From a checkpoint of a small transformer trained on Wikipedia: 2 heads of 32 (1 for keys and values).
Each number is 500 + 50 x the weight over its row's rms, rounded and kept within 0 to 999. Layers, rows and columns count from 0. Numbers have three digits each. The size before them is the row's rms in percent of the matrix's.

# layer 5 MLP down (transposed), 256x64, rms 0.239, rows 196-255, columns 0-63
091:450423487475483429445519482387517478413499536515530532533473522553416572564495486485466550503473476553532490423492493528517483375346458406488509528480395512544470501449475465573549500501526524
100:532561490502478540643472483523488436564483516541435370483490572605460445527427513472462472503511428526508562546481447409480494420529490488529475485498541500480477521597460565492422515444542579
094:412506509452501571507547547464474502387425532512576499513557430541555524570486413465512402455410532535557572572474462493507523496428551489600533459407500525530478456562469573526505508469521541
096:482462453471512531472483493450505417508455587443521470512528571590472540536479469543432412419499392579479418493514369447455585461510491477492454539505483471576441520501522505448547579466566527
121:399478473520443534490500482497501447434592476534454504518475470490467553503552628493434468501552519601492444466531531568536540578601531549501379470458521535533510476496446549609543453473556467
095:482594440386496449510506522501489481586459491549465386527516499542519533505517529460553600452609426433437506501521461533466470575580455531486495528518539501394429510483457532508439430570472490
105:536462534545561516541489413552580556500602522528518462415495470566515437462516546487496590554653528512443551500553473522504525452507542601533499494442515614473506494502410540520462539548497500
091:458546467564549543478523509523504490523485526518516542512511446560576522480423602409539520510430424456513532428485409580470480507459508539494559508581499428430387546480544467585569551540413519
109:538475495422517403552501548547462576452452498546513586469413551452429587502511519537547511458561513424445496521435507444513453472486597450474403489542434446495424528433574481489465411493509507
113:473495613581522556395577455508560550561464495509478549557584539506474501448489487560483556492550416441409468461507476505412469519574499503465499540603562499501476574487514449538539555555516575
093:557492499507557462476533458558514452541513484518427506463501447522442462636403580517457531430381426552478504415493390487488479452516453505453496491454489541405517519524547459417529544429496495
094:499526443533488467452490417432470556490504560418537554533502443516418401570485360523569564462482576521507544407498448478480589546482529452481466543500479407430526525470516501529504554431538476
122:541514461495500533516519537436486545480510558554595368551534503468473559479521515460516456506489384530484570394506501418443395516488476556420558577568445512514506501520589427487558538466495478
079:502571502518446492539437564598501480496501563546534480512549494452619530438473533512495448512419541421516558547530540465491577417433465443505580473468486473406508495526495494404441464521383556
103:513509455523374467471474512527447534516527466567469530527459554536452500540554401541494516415533500520471480425430510483377553392517535446561504540525394540494548500524543510477513502395558582
097:465522500477425529623463511523439505461553495575564529473448512485444493453487519538537510560424526539553495498459531445525553473478566373577466478588472359557541498490499534542579508583522519
107:531593453553456497572498531556470518493537556552496526593569495491572522477533561482423490531531469493536432529609506491439441544525471500598517504496439502469448483480615461444523378449471417
104:486567473536494515472445450524451506425472486489604494495392507545507473459514500469552495553554475490569527439482464600485574507440496567411523506439411567501392507592432519575489416467504461
095:462435474441416540504568442515586549501461562514465462445579459601445528511392569450559460553386544506568491531495503465546505508485448544490505404507533485516441510547498442449572463450545472
101:415581517507429555593417395561567529473469518506464433438454462552541494492504556429502478425408479472569497470509482546553546458520521517521592486429544533454498491546460560469495450445558421
106:412559554515433467457503574470432406523436514501561470482574430595455490533481573458573518571471446498526469448453483468590496509464429607491511504482527549455536486607539453467518485433502540
115:487516541432528438421478563536554538465500452468509371561456454470403487496481551525575484554426511517448522512454469475515604534433537495474432492507454461561505585532455538452543452367529506
095:527377465594447483453596474460479424537581543442522498498578434444504461596535484471457448511570466621481465427502456458522488522498459507484434505511575507509530447522497490489511539593439554
098:546514505488612541548548557435429465488515486447469552478520549566484493429489460555555473525481541548483431508453493595532572414438579509408533468521424510407539519480475404483492500495606544
088:574512472530439450522541464448461550497566536526481426494502470515443457423376560640476462564570536541513559512442415444516436528447528485507458534469486526564561516553482427498568514559548527
095:481408580464430476446518521476461581454588537494530564498594482497459494489457530539509515634513417576483491509474412447503587478480601493484560498518518552534510544610498461495467478424475530
106:480405593464575530510468482520456498551485459450551512531450560550485514550585486523490513488478516526465510337499430554524482470516418557551470463484457588523604480486437516510544447620503478
105:400482620495479493487447522543453570532464450471518555438463540499473540508540548462510507495513526565425459503486466519450537531429590553594559442440422476503499353525435468556512441472446498
093:529430504362516496516448582533506528472548479461473582510517467505515524472433439439500456542485441522463420459446474475551476413571579489506515459568436478515549545455448604499499613560563481
092:524498527393452432486476503562589500530500577540566481443493508523410510508475426512556453492408501464479508476537434497438530513509599516473525474599444454507499557439488480585491408548430607
097:425538469478471499462516509496441537460505550484585447523465470462473535556430523494503420391557486556488511527474533557438428546558429520531515497440354527588589505556565420485513580494496477
099:450476512577490553526525440480463435515467473519566554520504447532569479510580496419580564507514424559540489501500480531515529500474401507486548520498439460478661463602570450488486571462598483
088:539478355547465568557553476535389547529465518511477548508451502568586571418509552468502458472488509515520439523467635568522580457503506531543536515550541503528535519501568482433461473462578500
102:465430513529439522451508577540424516414422467497498462467464578463455517549458434492608554579456535414482543413444477504505535535473592550444461413477488412512534543523445496505416510512472538
093:515530481487423610522413508570444503554540530531533452468409454529500530450474527507520471500546501497472559568463549463466574481456458559376442462411469437454442529601538568551443528497557514
098:463561565454521515561460411522494505468520499547547490433497485534516627438457561531538533575567478403450577546505508586544476561563466524481508494517449468474351532474544513509496519503420427
110:510521487478588545521514453592566533423459439521516500454526412494585560493429515405580518517488466523512455532460477480496497360439538574601517477492521545470430558567525488531569542437525502
100:494476604551472466410495458558545638482497521471481489577497542443489570524584542532496523580564551493517500594493481438415523583570484472477550517470561490478435507463514471474579541421465545
081:545528473421475431507415467506476509463451551526436370479488607521466480532524504505562374588476523477465563515467491548464470493525609499487520498485465523392445557502516457526501461402517569
117:460495496486650564548492388547582549507460512488537393511499546531492392463531493591472406547494481491488504541512508542490454519552468474448495542599517575472479488504405502467470496499447419
085:498578461466431459456444536525396492446571496449411506452481478509536516513491551510462480502548554521500451603466473665513494419541462528468415527528495509479373430504479511479515562513527556
090:527512538552507542414546535411560442522470492409487521497570529505517467554519442552510550473498476514479569512533551448440374516467420532495532531520464585421381566499557393486497485510547561
091:525372440519501459488467509494518504484459559503568569517501511411485584521505512529523426468467522461499487492542511532569445503368604439431475502503361512466467615458456523471489518512517437
102:562474508561496515471458474558426556505496478400482487539397575427590562479549520536451566565488456466463582568571484446499475540446444496472497530478499435487496565529550523496460465391393536
104:494434461494514408494540512517587499374457516530511456522538536577465427582546483503560570477469548517404478414510495552542471492562590523479483486490508441493544459502461488372523529415557563
111:458463488531608525467477500542476506441509490537534500417463440502345564551504405532445515475490508529464420522497467450513547527515596550432399448521428448480511452482439545534491528412471560
086:501412497627533495458464509430621555547621423545586525533521480561495488520457562501500503427537546551595488529464403503499455454516502494447471574540425478478483519479507473519531483452519434
095:438595547510549505513444389464434554528458554455467632460475491430484510449541506446478524457563458533591511490531450471522524440443507588504495546458562480492454385528563496478518411497507454
087:456611467533497468509515509526459538525413657385510442579491582475558473497542454563545446505462542509489494473590531456542460589427536449471515548437503569518508426509547470529492512491505477
104:498485544503455516554459516454410542433486528441464519548497486413467544549572576471525566553560476512574493524519479527510603461445403533415394528463520577461533408479556460578478543520484445
084:458533468517486493466575506491464582426601462519491478541582488549503426488496457448437419536550444585519556444502384566469628573503560478482483457428557537517434464521513522455469459532488482
094:512489454542527528487473452516429506669564507462430479507494542498442564525519539528535525607490394476453435562425531508558506443450444478406483464442521443434470517550518515409534450500524488
119:460494491436493389554581563618439514541485496523508478538524480521500545430507449390561503516386510486494550469593520464498504508538499464499504504586568465507498463562468532499457419509454632
110:493491532441472444469518467512518464534560572475436587508544546467570558599418548471512532537504473606467540526476502512486501474498501479537529523574547601523419327498520555502457415493467474
114:414504474493492453471473544550517469495525512463529440546527547494439511561542490478589453428449491547498521487520484460629485534550475481498367455447411521480539465588475554632514401487518447
103:559398532484516492567455572485584549486447539465465493504541523485475474516481507571441435488552441538584567504518528428437524482478413463463463514392441544512467524513530451395466574389557520
105:560431439500461432511455551493420459451493503485445543558505543603493503514495559521454437470559553532546517480477464486504451433596459518436484499533465580420455524532498355585477424535571516
092:450515496506477487547507534431415441465503564449534561405554536425477672549485526403481504497463481499521518494439553562551480502436541544496451529488493440498488504401580485491548412480435476
106:498512435530478509565465525434481537494500497383546524509528443448564592518462483390461465457468488525443542472579529550486577600500474557488550544505425649555576452486564485511532503511527505
085:548533506465488510446511505530530586580402548403485537528498536579431489479478474601601490543509497529462502561441417422494564493543604550477528506509456452596449520442432469503461547559481482
# layer 5 MLP up, 256x64, rms 0.506, rows 197-255, columns 0-63
121:538586430579511387552433414474511499501545466568486536520504565481470464446468522480439524438508501499567522478364382509488535517530522546460473438419557477493430530540536518562477445426485495
089:575515456513421534567470441508452420472456491448472589515384467451552540508525500409465454457509476491494530516474487602482498404502483475437473560563526603527546539457521508560610441511539549
094:574482480516471446551494409464526455508567531557485539504377471487432535465445468539443489508542520570491506425495401454523444532551511515406434554492499561571422593543434503535573493567495556
115:569525494457644464454414526548504526436444388554459508451462481529491582439529487549481550467530478562442468443414546468461529517507537527522564436470481390525498519447423475539546507483469569
111:562437424513521417540546425566488535496528444514504408527410504531524580609465521457478510468596526472491505537478432570472520584551493488556443497551488382464550481517556431554498460449542515
108:488520471524550475523377510526546500447523530471487573501502430563489543577556524493498519416506497519419368488521490473497450461514400499457538444503556513596552444467609527398483514518563562
106:476510554507536512503464460514573422472539453487473457503540532495444410561472400621442559518521475537517405525455509603428452426503550524523479509532533467564565471391498474466565417457527468
104:457486448502514566509450592622561518455533526475446506408561472544528543479469490497525480499407486485511554519571564458495461540519448537495606454518339552498442512528446446492585508539500468
121:495549599484430425489549436497526525568481461450467534551454462497461492534536514532557471531437544431487554495477499492543523547508493362555498458601518466571478503400529425472578524628530505
087:465491545523495554591545538549507501439492546561485481518590453440411469554523524538458444559545472480533475538519499540514447534514613467546583557546500477559645417444534438445544431507492470
094:520509426468502425480525489531498384486521528565434562431509496481539445530520488522565552412468535575471472519539450460497398412576532455481524612486549527483535422495518547463507464503491639
104:533507495529504557506500503521533584396481541496498487500483574523467408490414470499451369506619460465457499485504467514578486582599462524505477546506436527530622485510417432501480410488494512
096:618492469564498503431441473460473469552496488462443556484400512485457459516511471554549569606486441556448510524516519438419491606518512507524520437527416482489399480484578582514554553493570480
096:508450466493458557541504479522540554532531481565463630486503451465561534582496585540482430508583438468416517453536425564478490482531501514505483533410529611449516493558456475572408494583508557
100:461437509513513501457523573505470484456572410498503525536564509473492480530537428537490492410497535448464606443536513458478565433472384514554455463553474458394513557460500441506424517374437459
089:539553545445486466420511496471577494554624458502520451447473441486471467617491554477485508530574503465533489439552493609561566562462452468483493438484569512523440564565425480534592462543459492
102:479567477475572437463564475552524477565444523430549525500574551473576490561484551518540412503512446537485477528509564486520582368540388488501578546533420556473501505533410484495509496471492594
098:636400443539526557516515434467449517484512476628433558406511524541489544508461514564444494501484495425505487546501544555541401500526526503521566490476503441419536528558530466486531406566504446
110:466533494661509428486452448562472472542478444446453476660492570541563478442485463466416461471481508517546482451456522423476488475473486560484554461414448459520457534470462487526491452458490577
115:453452500504530377479509468390552439521500454551573551580551475486496493537447488484491522535485533469637430487508497566511511506428513535619573478564525457529420487503563428504473421450500513
111:633572506510521491483464486459510551485506451489485521560444463527507538512566551506459604503526522511575526509492573535471512536559540393578525504516526402571503491469549476471554570563656473
092:499554510488447491433523557531519526524547463484598565542487571523415454443528549428495408461488504519465427484493455504524485601474597459610530442519570483484450548497453452540502560632498468
094:515483471539504438473596575534452464613537552465532563463651545437501414457514428490516453520561500483566524567601542554566558501513508477448577474579497521500468496526498460505555483453512507
085:491563500420475517477535538556482491503500390496566575506584526504555568463509574406471535391463486560566495472535562560560499483522426508410500476576502511404419478488562466567439493507474465
092:454426487408516407462478511516589528447554458499541450538499448515444476561420552485517454521449598550603483521401456451572552482480569529551523503481494418533539518426585482487451564502474483
099:537452442531465535493543593415433509541547481415585555417476482544433545553501454516435514522537453464576470457489435555571567553547523502484482559547429472621522465490511535431535518563467457
117:405536540529497415589525436432529549510482467502511514434482543456448388512441473491570455565473554527424497532447533564487487542539547588463558415468531543486478389455463587499510435506460487
082:515482479541539472541535505512525570432540463477565435462505594457496514580491593594508446448430594573567518541565505457509552515405567489525480432437458469518504546606536493489471468474407473
090:502531554423480515514436608552495466525518501490461431433567530507491473523521536562390476546587525421516501442456513459468499485441528432494550555474502459602422544464576544547483528383431460
092:431526533549448431531559523536507490461478454464439539522475504537437548457415433504546480527527421409494533562453529528460483423586475455454577434425500591494477414485611452562458542520509546
087:463574454589410513464490440511476435486504525491449423542395624460436526529519504464432431510468529463523456516519500561461534437394501503464493459522387554448483554507481454429449523527568511
116:582453444509490547575530448455496464487430517476497523516479582546510580520513537460520411451505545524446547508462622467446493466526421559562567534529533497565442572601449400449510448508456544
085:457596426490391442430469554527495470546458550520514491460566533585387434502512472596536483469502549420551457514427462544487491477539480482461585534452441561499505494393481524545565457460508493
097:585489515461455552518503539651525448527513476447475528400441503526339573514532506529488424483507512518512531514493592503447526418537464531523563549497447486543487497559569491438500564518577497
106:539580528485475505543511498558540492552554442568493570506484500479528575488519610491453485509476516460601507404528497578470488396454532394440508492558591445562485518516548616478510523535566547
116:556537537458489571488489550538470487460525347504522523481472408514501508565404530543496435494536515454513585447432451497538455422392537401437487521493577491508523462412487502438490424513462504
106:455556557541491402519577441538492485514487422447435462470479530464482496581486542557517464586442541493435545553521471464528528447625525460520478471532509442527591500465568354551462508534481548
092:587466545547471568502558540605462482521474509578500540457458427481462538482461464412573462578509473516535506431544565482478499449536488426502528545586552467532471517380478445469521540513490634
126:534595535572469439534416438445491524547560398436510485522471544521536489466534495508506498535501494487474459359416498563491491472412554524394487482477541535488455598521538401483457465423516499
083:513458509528564484469554542468582522341479489556477484543553471441505483514450525516555488489523496589636592534510513539393473569559595544529496549411562500500505481494535434493487459509527506
085:595469526452410508511550491530455450424519519540467384502474472372515502486540473519407475623525453533542478488471499421507509506446617478534507584500491580534529528462467557505414505508467504
100:498523574530542537631462551571517526487467477547457449511484513591518465436416471471511601543466491483496514503406530431539392479449487450569540490519518546461385476541550459466424558516525454
094:510583492459490435566485452430476503482455469510538484517447557443433403529501600544509487559535525556400547457402469513507431471555403482488512536535505470493439543554555463606543443556432478
105:461532423520423428531470479514452402434485439416475468568544501550510468421520508504485478580523478515526439434490467560553533551530509465443514532417417443531518467390447500464467496361511474
109:550464504479576503520483491460575513443508437532555493538465533471446492425586559538518558486617513494498467393516550455436586490597494438466501589500497478515504584473517481525595607489568537
074:494510504485449494465486535611498388544541568553589441497581463551386502535441534434422498533473433509551460529400510474594540447458521469519435608486502525510515579532519480495501544528490511
106:497417435467601465487558427478516499485583532454483517469579438426533475551622572534527502569459503495563570458573485576540572509460437493463487622457482439507510515530516440513538532515475539
094:557563482458525511490413518603516424537450546422461445532448602572503472465475433532448476526457482527458555500417484419468532446423437555586569458518462522491492507482428458491513486503542391
102:520540477543529443491503557371558490506565508599550540546465451456531524525592466524467505436566590448564505554606487480477501535551553566570454459489407554481550506505413431538533482517511498
092:435498482479497458467552550509580445449573407495552600574503442528565478546544443549528564461439526587453536452488513533529539565520571501519568567439469499529519413511536450487634503520504468
097:391526509442463560480539448511600553440559504657551504518485542468518401473487577522476455503474567497548494509447451399488527582497526589502535571512502496435455545461462489442454522499486474
108:509488459491565443536565485501558499536552411535543335506488481519523512589421553522513504467501575517469487538467439521436502514444562474490476484418503450477561461534470524522344475593484512
095:526475464555588549403579512514443460572545532558393453504445523460508482449467483543431418485559537505455620496515550510481523492464459509555517499481538669471448512479564460455516529497496514
103:433452456493517456473470451486563590495479495518455450480484484478456489490558460532580476570498629404475480477462515558444527460485572447508532535494443413517500591379443595518599522506484503
109:574475485373526475571436476468591455463514629519534464526478526619502483474450472553480504542495574541467477491485499432546541543485539445560546552539403560550504557545464524410496494460550487
105:520471595529518501478474464507603490522463354596541382416532440440516530563500529543489527513557533540522524523516468524499538515410509517482502512558510384521560424422526558492476482449551486
101:546556520451460458583428538591509511458477500552485521569495463400551553414503457484500526513420535463535515570494511472526481525465402547381582447601544548452530510507489495504561551578547460
097:498487513537529524547540550507523510435482499417426540496450588541533418463458418476537427503545502468470548509515502479483463523589511507517485555519527605540488368491491431444505532550426660
101:658499482554522519560495413421500496546468524438530439477476536469492495566553477540467545496480607541438574542450453433543500478511475491538533566516492435513519571449478493466630569518564470